config = dict(
    num_key_value_heads=1,
    vocab_size=540,
    rope_fraction=1.0,
    attn_scale=0.177,
    init='uniform',
    init_std_qkv=0.0442,
    init_std_up=0.0442,
    learning_rate=0.000549,
    weight_decay=0.43,
    decay_fraction=0.894,
    max_steps=6568,
)
Each number is 128 + 32 x the weight over its row's rms, rounded and kept within 0 to 255. Layers, rows and columns count from 0. Numbers have three digits each. The size before them is the row's rms in percent of the matrix's.

# o: layer 2 attention output (transposed), 128x128, rms 0.0505, rows 18-31,50-63,82-95,114-127, columns 64-127
# v: layer 2 attention value, 32x128, rms 0.0406, rows 19-31, columns 64-127
# up: layer 2 MLP up, 512x128, rms 0.0702, rows 0-65, columns 64-127
# down: layer 2 MLP down (transposed), 512x128, rms 0.0444, rows 0-64, columns 64-127
o18 094:072117147129109112095130099131097123131107150148071096140211102148167113158112109087215166109123158137154150115153140166167104139179145185108095156108152112125107120175109130167086095103125162
o50 117:129109149120067138125108159141087151186078130154086143113143190136101156103141115142077186068188158125143156100120136059126143172142114139125119172139154153128147155119112141132161100113100120
o82 094:144109079119160103135099168167142098117202112109165119157146108136127074151122136094165052137174055138135130171147078142177145085161109126130174112124104132170124145166136128073133140134172143
o114 123:157211129128146106067131095098163091104113123153163131102130133173066122113135086027117119095130176127127137098179125177077109194125159133115152120139054144064091125151177145128131126066090074
v19 113:160090094156092098115110096115171162109110134127175094086138158084115107143136187165175165115105146097128122103139112133088126071145127125099150109097166072111078094124140161088141143131164115
o19 113:089101177108118106159153127185160164081116152168095147150195110139146116128137110119140072142092134128110171149150123179142180173178140157129101184081107139103099133137072081094106170119116142
o51 107:108139117116134097113115170167139134110138184127137115133124148104114130169167101120130067064106167126098111120153104117130190165158156119090133156146114104169074155134198143106040100118100107
o83 079:155154129150076128125105128095138142116153155117150168156137191149124144100104126098118106126146111149122137110165073112130146112159084112162154154078088167146113126142124103135195138156110055
o115 088:182155113176164107092070130136166101148121132087121167117120146169127085098116114101151165139133095138138099103109107088128120139150154221159096065137086094120093187136166083127171119109110096
v20 099:163164091157093152064133097126126131111131127116173159105087134094140109062048142067137184079115123092172116116126171095203165177133085133129138156106150089181107089094166104144110158184097134
o20 086:129099114123105157127135121170201115178155112151097082123138126150136108160127086060100146121112098169070121126195140137140116144192128179160061182080154185104071159138128150130131219089073123
o52 110:136099159106073148129128100103090146132122131089075111127113153184175185105141165136105130146086165176148175079147144080121131112183109109117129182124081165132128114101099156154120112108194065
o84 100:180099148107127141099139149155133148133145134235169173087154148120143074175144119159173063147151103174115148162171164137139111160158101116099180116181179122098124150129096124066176121132136143
o116 105:083033095098122163105180142148152106059124160150112140112128124053108104157118082146161159147091165120087147168095116194164142093092151108152119103139183135162137166115162162141074138145090090
v21 096:150154034171164170137197125099115119129191103157131149129076059206153109104150103109095145103101123130194109093105161136127110126136117122111181109178126101120167103104108134117182137131163128
o21 100:099133118099147159117099146084081120089144096107150120204170128056105150079129098164125118176137146150129113122121128118122070135121109134146094058156177121125129137117075132159079073119125155
o53 112:125112124124160151127086123108147093114174073152176124148106131170106123093169087079133127117074070142120132150176123150078045134124111158114164091156115119134056188126095111106105156138161148
o85 088:124195089104134099121123106123126049104091126105089089123139097138152163181178183146155131196090159080101123149129128187153131165087147096105143110186157175096199115104141138101130084166090089
o117 098:051091098106090108141164122157089088121105132101126085136099161093097118167100129184145184155152113090110202096133135106136195168146102134124077142091198160149165161144134133149073113155077140
v22 095:155081133083128126130100145160165105112065095145153151138169118099140141086141158084148090144146110144130100187149191096157092164064089157146114122125115092100165153172150135126083144056116132
o22 108:157124141144134073132137098134060167139118112133101176149124136132151130152141174130078116142154097080124156066119151108174182117076115078152132156123196160168076105117109106174172144140125158
o54 102:105171127151153146083110114160075118134115090113130151153141088120127078121142107092174092143179102132120125169086106095060124088178105138136163123101049127090148087186148106166168098059155113
o86 093:072137139087133105167151095123160131141079167140158095158094138214130112104152172111153170146102138107100155121138116135089140136159121145180121160087125168131085137060102147156153140130138101
o118 083:148116093127141172145118198114176109117142132095140154106095101103113132146116137181154130190099089111136152141104097133124090136154076153063124133160112105141130082194119058122087136122148126
v23 104:092083183095168098168132099086126159121091124104146116160101125139105150110170144145155128129107138195129119092121113087130166137139178156134154151171146140148161153105095120150145088175130090
o23 103:098117124092133123146119155083165078168113089105176118165086133119108123156059113167090136144084138154206136140200103164147113132135075088155059150189141117108189174099158166099146168156152131
o55 109:108182157130074093101164121141178160136157083141146095156173157127156106110088118120093175165186157119132125115098147121154190146111097104117102076080175140138154122135139117146103094133068122
o87 102:179119111077110175151130071078111078132155113123205088117103140104138155120184129104122061093135124182105130082187149136123118138139133156084118102140100126146110141106165124090115156131118119
o119 107:125147140131149129114152140123123134126118140065122128164087129156094156112123064079075131087172132190179208095146147090143091169140179085122146141138168138133165130121168151115128139070195115
v24 087:101139162136123065079116106176093113112092105088149122143145136137123148143134118168143157106104042058133173168140185157106104134114099124151182142089139190100116062158109049168162091150105133
o24 083:138105148151132139120148149123141153177101104142163170162065105110137120117125168144143123129171082141152148100130062161112148144104187144123133089137049149147126140116218016089110141153101088
o56 101:160111098141100114113153066107096165133081090141107110192099149149111108149073095157096143123199092171067109107135141090094099110124124109110074144117191113123137122103199109081236148120160118
o88 083:148085140113143115129155124094127107125113143117135125104156083170080153094156165117132102137114116131122079107139158107128131084131085103141121070091089137144128119166083130126124066145109128
o120 095:085142145121160136124141165170109092125097132121107101178154065136138113104108111098147087138073152159144123150097163080155175146141097104152124145136145122082151113100076210127117086110186176
v25 105:130193140140104095111146135138101112095124088181113080116156097111150106175097101103145098187123149134169144178114183103131136162068178088193104096105160137135151049126091100107134119108094073
o25 100:140143082135123136161145128128124169117119156135094124069167090175179104112105098108134116119080171161090105108108111141165164124124154091123080132103127043113141127144078155166128094111132179
o57 109:204133044118123099117120092111070124097150108145094138111150131179117167118095095113116118131103162092111119135159110114083137141158098125077124064126117119134143133121128179152195128114172100
o89 097:066172158117085124141149087167130081162139108071132113157037120117108144121082175128143165162117153151135134120124101142174150162136147156140063144178119136135135109125126141144102125164091061
o121 104:157156119149121178157136128099150109172107084113173097130141112121140178171194158175115197134145138084088109109156150122162119115129094146108168128117116148125117096125185124148099114089144166
v26 117:185074136080110130135143077130152132072141144116177110108115062155150118110153094146088168141090142129130116155134190149162130108118112121124146123144131099164178128164060165134101160140135061
o26 101:134175110113117156192126105142119141069099128123085104170112110090179109185139145130075064127147142100158177142141123082190113100119145121184067115116184177075144149114137113131095134131143151
o58 120:083060142173111126202116157146065061110158137160127127097167128068168162176091168094105076138069130108125149140144144141114040100123119104092076093132109142108100145169083120120070150113151169
o90 101:120184132126097120086098066105158133143128071071129106118064123142092132120108141115133143157137189151125132040087096110158168193170157134179082163152133184121173084033176163140123101082120130
o122 104:122133150145124086130163151135163150154085113144100146176115091202131147136088115159166175114151049181111160101172120104132159140142099174142113159121103132109145110121121141120172133176122119
v27 094:133079072158124136136157137073104119127136131117121101054146168131094200095186163144094096164164141068132165138111136092151150116095144119090135120066171065131122176169174099133112125107142182
o27 099:144073193136185085172122097125130168163090132161098159142159106150134116171110141109128069117182058122089097142148125181144195139094109119091123135103084131098069089147074119103129137113104119
o59 109:129123082089125088145156157158157069103105160142099086031140128117172124175190148120147083121115157112125171158153128100173144138061144099072112156163072104113153099124083111127131139156127124
o91 100:087107131161065123086096083087109181178127088159128176113110163118114075075079095074112156106156120134176138095116143136065134151112122160167150146069106124147083130110096191187183117104146111
o123 091:153104137146141179101144104117163162134127129074150121206163080133120136142183156089121101161143103188154089112125141133110147084167110133172106115186119137103141095171176131152187160077126167
v28 092:141079101153166156133164162099131198103124163072112105116184098044157136159133094117133126096084116164211079162128131138146135129142155142136166066098105112163110100146137111174155109118074124
o28 087:189101155109121111132115116138145149112142120175104121121126133161115105122177098164154195143125067128136206102086072140173095135161107132149174092157205085113098080144119104159166140129100137
o60 103:114092220130154092101135143094170172099148088122127182107120123140109172171146144165116135155147062137111085140092128095115112112138136074116147084131136162105109111169140103152129117084129174
o92 100:123139145160125144118165129197082077086154135079153071151096075125136155168124160134118127132082168062090074106050131165121167139180086091111071141142167142159160093071160116160072098148095169
o124 089:118107097141121120222208085123120151099134160141168111169129185134149131109186106143111155084161134157157203057166144183085177153152103155088120106109119146122130141118096122038117108145160126
v29 095:136155137089130119157177176129174144110094141144100109131114106155126159136110092111176046091152114151115156153131107175120174120098096123052168127082107131136180159112146127140163120105161143
o29 100:172115135152131104073148124082047129146129098148180141125123124168070135148182120125127119109148095112151159149120115080046070114105075135098210113125083116115133090126136120106149150123130089
o61 110:073126151145115078151101095108153101151132152090184157117101127198089077121141114188146132130116116127123134097122110151135172133158144183165164139105119108123170119140097117058123160148089115
o93 091:148113091109125181096131124075091139192075095095143098170119170069075103100191120112067130150157151149090109120089125139098115111141169089158165091188114113178125153116146154095125077108099152
o125 103:114128137116090136111101121114129086135165121103162109149073162116148080108128148152162106092141148160182119090166104119132120104136136128188055120173132130170203140153205188121131100145133084
v30 089:133136122171124115013157095123052137175150092149089134138086147145158132144115130109137157135093120183179174150119086110126106143132130097095196156083119199148188132170077145108152143198170136
o30 095:176146126116086115100115123084095145132173119121223089152150143091102102129078130200088121098151162132140095141162114160092092170054107152069091101171153151156139147112146169142154172155159104
o62 116:151115189122116130106135121115133120184113128135096139133183166130157153119120061111128201133138141185140087148178181147133076192138107161097154142119121117087128172116107157078121179184097139
o94 089:096126131140198091197201134064146160143122157067057149140126119143096147132142119134146117120135106157115166124122126111122137130152123090117106128122152107042158114145097150146125081100108090
o126 085:103131147114166159189151212131068143090129117093150130126090120083152111114122165123135096147121125129154150114116155108173146105142136083132130141167161165128122047157115141170100132136131131
v31 099:119121129168130136138079111107167086136100087152145157143124114151151149072106100118142111093177139163171088121160122109106121137107105162104099098105092133096142109157125140165100077092164085
o31 114:150147086124126086139112109083076118100157097065143086135089138088122123102168145113164117127135167086115131131089131119155132083098159125141172108143115145186128103110121136159078138112158150
o63 092:105172072143138143134084047157100116101108126142154119107174116122174101157117082142126129099127170138106074164122136154115124162140094111089105111113136142169074147210095150167106144139129103
o95 103:137200116123132116185143164147099124108074150109108106146131079154117206143148177163160123140095113111171138125094168128103182124131160107111124113084194124143143128107111160197075091109098170
o127 095:150105052149088104164154120141126083153157132127126131150111073119177106114125184198136141190063146139147101132133111141198169110116136125108170118150107103146192067119101126107062126162133150
up0 102:122165152163126146172132157170148113147156097090139114088127154093111152173134077116071167139100145100096092147200128126189150098142151132140127111056135151109143123073075123110146070159082083
down0 106:168144141176139077151092131113160127123127160097139152141131112099084165135081132138108125145091146095099157157110112140108146096128151109155204128131147158163106160088105122118153069140119109
up1 117:104113121134154126145147126133151149115147073165110117086143126065122153148076096193081154125081128120120119146122169098123145104134150105134177086055115091115180130107132120126124107139099089
down1 102:196150143126203181151102126101092167159137115146143086131139113145134101152128160125178092172092095167080112096179130128139118151166080057110125101114059152085156153112089103124171137146111164
up2 099:116134111181122170147149126139162110163132089142165095155087098093066140116090135127129130144138142112113104217179145129125184101133095105074086139117127172092163087076173098121087129139146055
down2 111:099157038130160203158130197132101082200147164104163122107102158130101140130143168178100125060170128109150148159183122106125159144129123088159101101102139143133111130108164122151156157123185115
up3 097:110125141172107141117138139181139174178112060118082167117130146095153173160201137112120138075085149165088075140153137084106134137150148150114145106125088137063145163112158135159131113160163059
down3 086:159117142092142170163139156122128143148168126149117120120138146174128080160140109151054169076111133204138178056071134070138119181085145114120109166101153139151124093067109113153173138107095114
up4 105:142096095140172091055148137184105103107182162125098050149124141155157128125135086161115176162179102156168072128090161128177147114127109133113157112160103111120197129115150103126059138138169116
down4 107:104084126125083130130103164092127117106035119171137162138169144143130118140166092080102079129145131136111126136084155097099083179066132148127136129111183122126134111133089109154145183166184158
up5 111:111128109087162146116189168140147097103191103106146055092075127176134123109116137088179090164170092096131183173140123133119124090069127206125150151097130159122140122099092141168079112091083141
down5 113:078157142168111167151158069145107126094111159107132159132140180184090129153053116090147125117103172080103073108110118118191137095106143124122161091143140137150128130120155215093115099130129128
up6 101:114107136173189191133116190122120130100203136135099170098105142150122104132172121136132133121090107076123141155126116119121124133063149149107105125126117084066145177106122089138134187106142156
down6 099:119170098131138104102192103151129114086085145125121118159083123086119127132130149188136165143181116078102080139090122122189112104149107186126088152188127150111087128139123121143071087130146121
up7 113:149132104144150154102184094145093135143122154139209105171115125130108131098135063053122180103144129130180121116194165125103170135129107142132108101102076144098154142149150093131097134132118109
down7 124:092138143117161143164068126113075108140170128135152064130096158094144152146185137132102102156103139089151103124135172107140140102137110195071111160147140143123185099152135131154125151153146076
up8 100:076095113095120162162140121143082107162098149125126099178096115129112099093151132057160177142172152116120043141129163104071121116153165131074105135103119173094157112098122125104148142113176110
down8 090:158121088131141108110130129157126172119110133124209121104109177127126142086094120117135144051126112092094217129100113111149133159084111132172153144144135145132132143130137128095127145099100051
up9 089:123055153109127131138170182133118128128176126128119122092123132093114152054093063121145134058092096127202141163130124097120101088105141144124067111129114132115171178132121094135112187155147137
down9 088:140150127123133075147089133143089169105125157150116146156127109079145111185147097112079109120164126146050149128099145145151154124118097095177146177123208124135151139180113116130161149147134163
up10 094:140095121131099139177104165133095160158168165131167097100083103103092135132143135129157158179123071098106132167115105090172133126128123159138152100139177104104104112115124078122099200179161143
down10 088:069133130120118095122104144067102129145133047115119156122083127161155103080117117135139139180141124185131117127121108136113084157148075102106116132111053198089152132105156155144137074156155141
up11 116:150073090177159188157138135154076118182136135125148095099101132018139133176150090140090150108105132093136091101175149138145156069159179163111131086114087166104140094114161135196095114129125109
down11 119:120120163140086105175129152117124106129149147173202172132117116148123157088124166107057112142034136150116163137142140141120145069159177110086131124074177126119101154175125153171123163095205109
up12 094:036106148138146097146107071109154169146122104109086171195121069135150108104193085186149142133118154170150130158166094163145105134101098179105105156102168118081157105110108103145140172102152160
down12 093:184146120110099116124175101108127084115131142098181123114122115151171122202151132161069157145102113132104151154144168176134169125131148076141183133117125078147085171192141120107125106115132098
up13 097:052188165075136131123099104150120094112103140083144124130104190094114127179109099168148116092112110155125081101146100105146184082123094168128179057109091132084130093128073099103127204128175127
down13 091:162149106161174072133137125086126079152124143163140062072165153115120106136165169111068083122108189160133185107136142217122151105147182096097132146124125117135123127120158206165155095115154128
up14 104:078130107095174139166166160148127108135130160133126112123134157089087081150174076114137068074135133143121102187156109145095159059191148150137107113159083171116151147059152167179102153093118106
down14 111:152122145095131165140104098175126169139158151150123130140112140217112102117057115162077201106091140078154139050133103159125116121125147118128148120130069085108065143104131178094168120166142126
up15 100:155142161138120141095109159153152126176075118064143150102133155105162118111108154084133107111122110130087145214106155116128171142150128118117161083138119163169168109083150088191107125154091098
down15 095:159175123171100077061134132132209179156122064141159086109125158158143166123104130089121154135117188146097151141109099141127106118198120104147154145119118127124098101161106140066137144184141137
up16 097:138100148143141145167119131156127098115102201131077172141126079138116106073084156156139167164105161136120112113142148110159205164173145102092121135071135150100136159158124102147079100110106185
down16 104:094173050190138114140112114107108108097184082137169099071112115175107109105127156170180135166155138030119093142095091186101076103085116162105158089140110123103109141172152153124133166103120126
up17 100:102159130159187108120107130113137124127170165132115169118135118134118087112155133109107133149131148111136125109143115180122104137129042172125107109102111173022138156097079071159102121138131109
down17 101:125110043150166161169172169154109078118084092125130063162081125160142111111105093181055109062106111117151135143197113129146123119122169090054159118124064108149174106185158145087149166128187105
up18 095:075154088152132143111114144120162140113072172144062130125162115132086104132141127138156054149118070125157094147160054108121165136130139071103135135095135098167168165129097061188148120110111143
down18 092:121124177089163120156149151151153113123123199139141104159083153139181150146211168156133101084140144132087167156110113125117097166182147089078096111145164117111152088159184117131140124160174089
up19 097:091069079092151143098126169166195097153091138177083104125154082172120085081178100038156134079160119172139158153155162144147145152100108158115152078181044148139152147135180126141107148083105116
down19 097:137143154143174136155142152097086123088163190151139186091153163127123106096100143120100118135114112206115145144118154110080139180093088124127107154061129097124135117130111139087134118121106075
up20 094:102129148107200123047084076130074142123111139119164125092137128091164119098109124107098144169135119177090157160110102116051136160130131130085101138175188149144116084112125127167095118122177051
down20 083:098088138096128126167132185083157164150178125149104131185110138165111095217153198179105093175066148145142105085178120138151144123138128076172156133126162125121125148157068120143080116157123192
up21 102:073135118109172174010175136146123130109149139112170103124130107159100166091159103181147102120081098141129153079161143095110179145075163122059111121126136138112131128107173025120110146115137113
down21 108:104116092101186060144098134135137167169119088120080085166096117115107156155092123102129133204170158113158143085140123132161139163103154100124109130177162119147151107135107170117064161153183136
up22 104:152118172184175074057075109127130118128104094135131208140142140045146150126096162133104100101119053110153055120137115145146161136116141083103136073161116160133174151081159126122145134114117176
down22 107:095136155149155165253105113156047138154142111171114120161134144153116106067125147072126097102091137135117160060118129173095101145149088142124116102041142139119091146157096093122149164113135158
up23 093:143163112143153140113122127133137125152090099129158178144126168141110114100142124171116153133152093111144090160141124149062176107135140165088203088095128090070118126126219077113117180029066082
down23 096:147123122125127106143136022139106131107126083116128120098127114123199118053079158066126091173134135105138099183133161148182141126136143143150150161124119163165122156105156143149120083162212123
up24 093:164114122116204183157126088154114069127091157126179191181139110087072120098163115090125166122163091137133139150138150152094161160123141103075068100061162163139094124098108124138125135121124104
down24 092:137098112166104134117129163061160184079119137112183112119123171150184140137087085127135118091084131087133160145100127142100108131186125170117058131184151130155120155143132119118106117101096155
up25 093:070180110132111170160077130136122123137095146071120161205085113112075099147149104118191168115101135112134096111174115091129102178152166107128077134122130162131100170125128152164096114097122062
down25 070:126109100175120139140184076130096156153151093184138083130134102148185167140198122148093103163136153116027111155133176103142089122114114171149141090149147115068138130126103153159084163166130113
up26 107:149130201137177110144139162147162105155142158126119148106115082096092130146144069115106105098132163150105053166140144058132144154118120154124179145096107163144174130065186144132162120066085127
down26 110:160072071092142086118120017128081059137164094136126111171126130099106144111146114130115110144176118085079156144121211127155109061124186159089167140145089075178121128135131170154111128149141076
up27 129:102123148134184159157168138166101173163171095155185111100045077116165116127136089113108162104162142168104053179197135146138175056136072198093122129049122116117123095111133102145158146140130085
down27 128:112116101134154144125139109129156090111109142167161117151179058120201119225161144101126166078186175151152135103125141184184136106105157086098132140157167134130151117116113097146141108139121181
up28 101:117140203132074145161109118140153098138147094112085162125159152077114134148167105135090117154089122128123074122115146113146183071105155172156085110187063144145124129092071144116177175131125112
down28 106:098108124110153142082165117149132190135147194095128126110169147174092136077141133136079144112184077111129140082103121110104146146189137142151186131194179120181103146109143117157138134178091141
up29 101:129164137099154134139148180125138078112152118158092165153171122081089113029152118106092127099102105145151112078131119091177148136138088147126107118069153173106147149109086160130076154105149138
down29 095:083095129205129137120158107174151202143152144109160143125162122129177128134156129145090148176118144114154144122055123101216111113127113074177148128119096092115119108124107096136163136186130111
up30 108:077089159144100095129150135152143104104129138152172139210128226149085102094197111145086136095111153125111099113142174108084175124132149128064121119090092113107126139132145072135098126113125154
down30 109:144148123120163114028186161072093163150171115180159146135135152101109129145090098109212136132113174108137123082073076130154121139090157077141075152149162180109148148145104133113135131140116078
up31 111:070137161141114193144130158176077130157101138116109104135130146136097107096164138137208104098113116139086146119147128113134178121132143144100116099131102191103105112129158035156063178139106053
down31 106:153109143153166047115148166135109139123083112102175098141157104161159156170133133145173157086101101118111196060162171102156030131084155085147151142181087125145156081117143151157089136149107141
up32 095:152114165126162127123099139157109109145184156179138095085123149083139125157154115110111149124111146061105130092087119156150188050119088176067159134166117141106143183134110068116144168099143166
down32 085:104204128162151107026173128099134183166070070072103166132098128181117119125182152144152156145168154175181147117161142092137095192109136132124116080141112145108103140126161134137113120135099080
up33 105:089131093083164159127148146186171137119120139132099155125074156132069102058114163106156071073184084126119121192164089126080158143146172155124116103113107122163116131125158097096099164157124071
down33 106:203130105173036096102123171124124101101119115137136038132112118140157109178089174147104162129086169112125096106123188089110148105086115132143125159121109120144145156060094145155139087110104100
up34 102:131082073116120171106172136195190131135147164131125131168126113106132117143139194123124182149179160106127086142150126144151143145147164179152118118135103093095087191132158115145082121117146124
down34 101:159161114169151144133159133135072114091133159102126116116138151119190145138166135190172083138121132138127131108130156128154090143166115154130105116124090126154145114116145126153120097107099107
up35 096:079149132082131140119160151119134085141168090142089114115103081185075123114172111168136200141097113151167100143169095104083157120118095139128137102135111160139231107115157131151151159148083172
down35 105:141142134108099143115127114131116139095125142230104135126147179113150135227124096131090117121125134107131118203102232102151144101097088090138123142061146107160128132165103157139144147124086123
up36 111:113188102133139166106118185155097115115105080158121164159171127096102163082123111138117093135126096138207135108132111148118128072177086155131116071157147094077161157144173102128086138135110108
down36 107:134084121133129134205135132153126195105054191102124132120128126126148073109114190139126142115100104142115133124116111187151136189090120176190133114106177113099086188085110097124097115129117150
up37 092:080136094200154175166154153170138149156179099164121127109093114103095083113132137142075125090132072113113110077176093111094116130170134135177157174153143110103114116073175152162115138093094104
down37 085:119144147166077108161089110142135162160107094142087092130151139086166139140119122119083080150127140148124113153126062141140055115120129117178162090112122095137078145202127156109157179119156133
up38 110:128101135119145122102093158190115150139246121146103104143079094101167129133070105134112175152136100106120099119149117116129129037123102133175127061145109096131163126118120111134088235140117171
down38 105:098134210152138140134145176060108137144119076126130105138151113098159105168120158217144130143133057138099131119118141100117109191076109096168147081123123166105205130160107149173091158126132136
up39 111:132146154145084150107126084133041152188148117166125147106104101132119167089109154089132122073095124152085103098200118076082149131076125178131138082156140184148148142117115113114131145150093118
down39 110:083103146134169151099099138139157119084109129131100188203114113165122111136119087167121084118138068112147130091153110135081127142088133135102120087115186143120106117161157146160153129089089052
up40 100:076100105120155161120146128196192093119097135080132132162108167076149093152096129145161094089184094116151119189148125113085155127061140114086142119132149134164107121073180141094096147122127118
down40 086:130167095124166138115129088179171173168099116141114164183147136115112181110171189128135184142099161092124122156100173145161087125119153131098141126180123130136149124124114117159101091141108109
up41 104:099127158152087104151112111200119105134135101114117111177099074093166114149121123066134147175100112124130096173153151109121119136098074112090089124094142177087198134094095129180099125187132138
down41 099:121135113126075129147123102147120149082160150108117155092121133106125131168177088100197128155145120077186124142123138156040093139083122153080110111131125152087167048137197101177178133118113053
up42 095:056093191113192134095087110156159158116168122105114122147112121114140056144143071121181144155081138144102135162104115097144140152117110117099076172116076097094130140116091147180090153072125187
down42 084:187103123065121079109139069164163134112096175140170121137110103155160102146127159150128117154156096085126110116145110147069122173175177177082135115128159105138097093152145109083173115086152087
up43 099:097085128145158149072184165125144127149137096131085080136115107140074071102104120114141109089086139149175133160124193136121110113113130169175091135162085113157161112081173087149097124119139135
down43 092:149105168108058137175068134141128098123028163127142163135120140099102193133085106163133121157123076105094114134154189146143162139094108099107099177105187115108126118137110157139117176146110162
up44 080:102139127171147158165163131136162118178147157123169139108092101092105140103145147101070125097122059117119102129166107124087176081141094104143083105078142082130146101091136058166111181149129084
down44 108:082142102119180134177143109135115131170180145119130180106119139109120114113154168105119120106115097114156101109202141118115182086120162137135093134111139128099160131095132092187091162112133086
up45 092:157066173128110108138120113169168148150158074125054072168109155160152107168131142131070158092163141154157175127131170146123116138134111122158107125086142126073121138161096097151073146111136114
down45 087:182108147166159131059138102122123180128116088077124165157105145088070198133103065104152138151132103149135107163104120096087160115073107098205094158149133159129132127113135124097145128120136142
up46 094:108091157142170155139108115124059099156165118113107129098096053181151134128151189097136164130115132114110120149175143067115135116155086127115143129138126165135124105143145068142111133162134168
down46 096:134080179155170100120093076147154128054126106102144145134105137087117124139105123136087131142158122081076151188121149102150087086086146132146137104101137094101047121139152159175100111097165102
up47 099:141080088120162148097138177173096129119129120180146106130129116136111124068161129141158087079168121173162092082134148135135185136069149154113065145121120155111174159103121141128159082108128106
down47 095:106128142105089120180150141141106139142141136101097134148089148119114172079116081133130163123149119162129165099149125096088127159139160159162124076052132146117127067163109063094138145092111165
up48 101:063152150080152175119159122099130083150105135134163161104161124141100114070175082103124118110133148153113139069137110060159141084114140191130103153070091117095134069109158101189094158141137133
down48 102:101122163113133090112176083050095107126088142122149126122187185112122143178085124112103078114171100115152147202122163139095150137094183097142131112120146220106078150127105117120162156163134041
up49 094:091075102142106145157158149116090134140099150183126162055111100126126118116105165121116147089096131112182078177170112133131117109203123102122118080125092163149141170125134160107088114149106137
down49 105:195155169148076100110148096063199146157114089106106089133124135140126106110165126102127164086123169090083144083126108115113093160161119138211153116111047180093161106069100170151157140130126118
up50 091:120108144132084151096173118118110111151092126122100156164163141136096165085126135152120114096120165118098120132152172100112187139105163117093150100077113146118143130072210068103095140149140093
down50 090:150109145098189103096132215095133106119129126139140126094113151065154103189095111129146144180122173179115190091086092146099107104124147164113111082157181148129185116172109130135131128104094161
up51 108:081130138090121143150082155170145134116141058134084127182111121121136122136114074135113149172159131122156118169087158129078188050121146120101124107130151115099149109130167076129130168158122114
down51 096:161115083100154153076145142150110141134152100083090050094108110143121161151156121171121104108148092076107107142151134137121150141106130177167105097137101150170108122114130125097090106109068108
up52 108:126063142103140161148151102132100080146156117148117154153123087144100080081123069142115084087149108145171091159125094121084136126116146128141108038101114142118167146129088098166158133074103065
down52 133:115107154165072141085135130135158164107099155083153153064128152096137168157110166097130151129142129104107139104093108105099108113160091165154132143165166086146066115151167167174084169113136134
up53 102:116093171169126111078153135102129119127116123074147145127106092184086081139110103184103059083114129160163141174155113102158168132051095117105108137140119164117144187150105087118133163113134102
down53 097:103186051130142132119128115109115096124146094117111151172189195104060138092100115133123149135150167128075112090104163088089104084099114117154176099086121094128136145090114181198134109068090118
up54 098:144118122125117147095170093159130115127118119110069156088136127096109133125150146159045118118162073077136045093172154115136155061126133114151158153140098119166138122113118105123121116129116098
down54 101:078094110079098148136106133189111085139138072107121137165098083149143119132127107193150109153098109185099146114167117083141186113093109113112146073158161177104186098128106179151163125167152126
up55 098:111155153132131085176190103104065097139148115147139191120162166153139157098153127170093124147165092109182118175122057108072117118132072138142121092098112109142116156123092159124108119117146143
down55 100:092087114137093163179093130132093108065084143160110090151167092134124082214109181134145163128070118115126063065108116109223130104151140095116161084132116121099140126174140090149149151152098142
up56 097:184118165096137139093111137164105150169152132097165173119096160145133166165133148101052169078083145145086098119139146066144124150057140086129192166104132117167115114126124079138135172158172111
down56 103:116134179126098152209112124057130089151109120097129150110154168140134108109129139125082060066130128165099149099112069119118052188169148159114141132160090130114096158141116137125151178136094137
up57 099:038168077090166188103120133110145058188151137120111156113122146176093082131129169125158115149151078108134111102131111118068110087108149133165154061113037155084143094146121142141061139157139161
down57 100:175144101101085122127141136124080127104115114129122041160087167128174155142127141141118140090144130068156147137113217161163111093105134124103073138142143129157091135095123103125130133135159133
up58 105:143132132113173116146186163118077141142146131146117129199114138163154143154145105142081159084177111135112108115113109140179233075152164155078146123102136090077135115094103111167142086096131080
down58 099:123158171178134154144102155106139151124114191197047139169166114163140157140114130150145142146150137148114181150133145092100143141148130110075108127112162181108143172154109133131136149169095171
up59 103:159108163193094115132177118132120059205146100119109106081112111153081129083167094133120118126108175072093135103188149088135105115105129088138125135110145211095098119122091108120092147146177116
down59 108:144145173101212115134127085109121082122123145120146146141111122111164150182214072167117083102094147094074124143109153165150152096078136162124139104146140119161075112151142085137158124099125165
up60 097:076111176175099120159094098159100126146133118049127123147103206156108113081160124143116126157160136108150112108109083100092135152127084117136083153145119190160104175090082148118072111138156151
down60 097:130130132111110132110132136173122155107082149151136115105136147156213094162137193108132111087134164196122145124189142154131169105141131114093111137174135115107167082132145111092090126189143165
up61 105:114110094138170155124098112148105052159140091103150144134068129165067144145137141138139129128121091154154130129214130114186102102075116140085121150082113161122092153133103119146134138151187087
down61 101:107141116099160131125186190121170170042081109116118106096117125130147123152169114082057120062120125140096112072082126135121123139116137069119133184165162084111137107094177146127092148073097156
up62 099:154096123117184158118121141135136153152179108135069158145135100181121042096110104059131144050157109126123094117122147116089175124039104158137104074136121121090115177131115111154128126069087162
down62 099:103130168088152111121134088075068112110070205166125138117088173059096131187128104148082119127169155149151171143134166157154131147120146144125147141097155093133119118143091126144131119080098108
up63 096:084134175070084136141135164154164093183173128125139099139123119115135047159118168182130033150146130104149105161119116124110141128141141134098073142124165137196124146146149148125084180129130184
down63 102:154125092115145089089138107124118171135124142136137108123148105132101163114146094182107125081145171175108128205175081096183176122108119099104211142136062128094097086092084127094188118128128121
up64 100:116114138204099116167114136160094085118196084159144108139071165163081080120157110143051137082156128143138073123118121071138122133087123132109133171109125152105140151119138104121130124150170105
down64 092:146156073117088159142167104104054165112149158113098212153203098053185121151193136105124125159106156186142155099159063180120082166153110056130130133112179100084101086094114137126164110096120154
up65 066:104148132146176168181158102192108105200200138106155173088121122136143103123153148103119122100123109107146065107142146090071178077111096134152104147116119153106149141122151108167107177120168102